Part of a small language model's weights.
Size: 10 layers, width 192, 3 heads of 64 (1 for keys and values), MLP 512 SwiGLU, vocabulary 1024, 4.33M parameters.
Each number is 128 + 32 x the weight over its row's rms, rounded and kept within 0 to 255. Layers, rows and columns count from 0. The size above them is the row's rms in percent of the matrix's.

# layer 3 MLP down (transposed), 512x192, rms 0.216, rows 409-418, columns 0-47
size [105 104  96 110  94 106  97 101 106 101]
[[151 156 116  76 104 122 122 138  87 113 162 181  99 148 121 145 137  72 201 165  30 149 100 169 143 143 117 121  93 114 116 131 163 142 156 164 141 172 117 169  73 103 137 162 167 107 173 161]
 [119 129 168 131 110  97 122 143  95 120 177 142  84  96 172  72 102 100 115 120 104 112 119 132  80 117 155 202  99 112 134 221 120 113 174 103 135  97 178 134  83 140 136 158  65 151 221 137]
 [165 138  96 122 106  97 114 138  78 125 135 133 126 172  96 112 105 186 102  99 121 189 145  89 141  94 115 148 155  87 106 132 126 125 127  57  80 206 102 144  93 132 124 153 144  89 101 147]
 [143 143 108  70 115  91  69 138 107 109 146 137 129 115 133 174 139 123  85  86 123 123 120 165 148 147 124  86 151 135 112 108 103 120 117 107 180 137 115 115 190  67 111 181  86 136 156 221]
 [100 143 101 154 138 111 147 129 152 140 185 106 115 136  82 150  83 124 134 186 123 104  73 182 165  68 128  91 128 114 160 134 171  92 115 133 165 111 146 149 129 102 159 169  75  99  46 138]
 [106 147 137 120 173 147  78 164 108  90 100  76 138 122  54 124 117  99 200 129  80 113 144 114  74  78 121 152 149 135 176 136 172 147 148 148 170 203 110 106 147  87  82 146 146  53 116 145]
 [142 135 134  82 150 130 147 150  64 115 117  86 165 122 142 155  74 119  62 111 186 124  89 110 143 125 175 150 144  43 129 129 132 130 115 156  90 164 147 158 154  76 131 139 188 128 107 131]
 [170 143 147 129 117 136 172 178 129  29  86  98  58 118 118 103 123 207 142 128 118 154 147 124 125  80 124 170 117 119  93 199  88 163 143  39  90 107 102 113 151  91 140 124 147 118 158 212]
 [168 105 127 107 135 154 124 150 124  99 201 169  76 103 110 142 175 110 140 134 154 152 163 151 159 134 126  96 122 114 101 138 103 151 109 217 135  85 166  91  94 133 117  52  68 157 138 109]
 [134 146 162 174  81 144 116 147 170 122 164 113 117 144 175  97 127 164 150 153 173 160 110 100  89 114 103 175 120 151  99 138  69 122 127 139  96  84 134 142 157 116 120 112 155 139 139 156]]
# layer 3 MLP gate, 512x192, rms 0.265, rows 410-418, columns 0-47
size [ 98  99 115  82  91 101  97  88 107]
[[ 56 154 170 116 130  81 163 131 187 171 162 130 125 143 176 171 104 128 166 158 123 123 160  68 131 151 125 136 176 180  71 154 119 108 139 113 130 117 179 113  77 159 167 144 161 161 165 103]
 [109 125 106  99 192 106 143  65 126 170  75 122 159   9 110 121 186 118  89  98 162 104 182 151 113 143 130 172  82 185  95 125 126 103 157 170 118 105 103 130 193 134  88 110 107 121 118 108]
 [147 146 121 174 133 132 147 146 155 157 141 113 152 102 121 130 137 187 104 111 161 159 165 115 168 195 110 123 168 142 116  97 123 126 147 133 133 125 161 148 192 141  80 134 127 122  86 157]
 [171 110 124 134 125 106 133  70 151  19 133  81 140 109 122  73 134  79 155 178 110 159 139 136 114 161 151 160 138 139 118 112 207 143 184 140 133 119 136  67 131 115 122  66 107 152 175 143]
 [216 104  85 173 137 162 175  50 149 105  69 143 128 239 153 181 167 108 145 158 110 148 181 129 122 154 153  93 107 129 150  68 157 167 148 177 127 141  75 114 123 175 114 149 198 115 168 186]
 [ 52 176 142 140  79 133  91 171  65 111 167 188 160  98 160 107 103 193 163 178  94 146 151 162  99 139 135 150 129 118 194  90  93  66 112 156 156 115 154  79 153 144 160 105 122 134 176 146]
 [111 101 106 133 133 126 155 105 119 117  99 158  93 100 102 105 208  88 177 122  76 128  92 144 130  89 100  72  38 134 184  85 177  96 110 112 131 130 145  69 129 140 137 105 197 133 190 106]
 [ 98 116 138 131 174 199 126 107 115 180 123 162 151 126 155 132 225 167 138  77 158 130 150 136  98  54 100 106  57 110 162  96 156 112 122 144 143 151 115 100 100 152 151 101 103 116 142  89]
 [136 132 147 197 129  98  87 160 114 168 115 117 235 174 133  59 102 141  76 112 157 122 156 149 137 127 116 123 114 149 160 121  89 118 157 143 192 151 120  82 120 172 155 158 157 156 156 119]]
# layer 3 MLP up, 512x192, rms 0.272, rows 410-418, columns 0-47
size [101 100 114  89  94 105  98  95  91]
[[180 136 129 132  68  58 177 126 116 101 129 182 147 147 170  79 109 169 166 132 133 157 101 119 145 158 127 119 124  89 142 191 172  91 148 122 139  92 164 123  27 107 166 111 133 100 139 103]
 [132 123  89 161 159  82 130 154 178  95 104 120 196  88 103  89 207  99  96 159 121 110 183 101 155 117 125 158 127 109 125 117 109  45 175 101 155  86 160 193 158 145  86 154 112 142 157  68]
 [201 171  68 155 115 169 151 126 173 150 140 109 142  80 105 125 145 112 142  72  71 158 119 111 136 138 135 139 168 105 104 124 168 163 159 133 141 140 136 180 167 162 123 130 142 163  59 171]
 [146 158 115 132 108 128 130 113 125  66 151 117 132 123 129  97  97 122 110 126 138 134 129 115 120 224 139 137  81 136  99  80 148 114 174 134 126 109 189 111 118  84  90 116 102 143 182 150]
 [ 95 157 126 131  77 133 178 158 119 117 163 147 128  75  48  91 146 117 164 112 105  59  51 121  77 121 148 155 128 114 132  76 155  84 133 138 102  90 141 149 136  84  94 128 138  80 172 162]
 [102 173 193 175 173  65 115 117 146 177 147 174 100 140 120 123 167 154 114 108  64 101 148 170 202 122 166 145 128 140 106 108 185  67  14  74 130 125 120  82 129 143 152 130  60 102 148 117]
 [132  75 115 157  73 136 140 122 155 148 107 156 135 122 115 152 142 109 142 102 101 189 154 189 157 138 111 154  78 124  73 123 158  73 153 111 118 119 165 135 129 178 144 199 118 130 185 106]
 [163  70  92 220 128  55 147 135 120  87  87 153 143 105 156 102 145 171 144 125 111 152 146 105 125 113  78 148 137 162 109 123 149 128 103 149 140  95 100 160  92 109 142 149 145  97 106 111]
 [126 138 178 158 109  94 133 167 147 124 130 108 173 164 148  94 147 130 105 125 204 140 149 174 109 118  66 130  98 136 151 120  65  98 118 116 147 109  95 103 171 103 142 158 115 160 168 120]]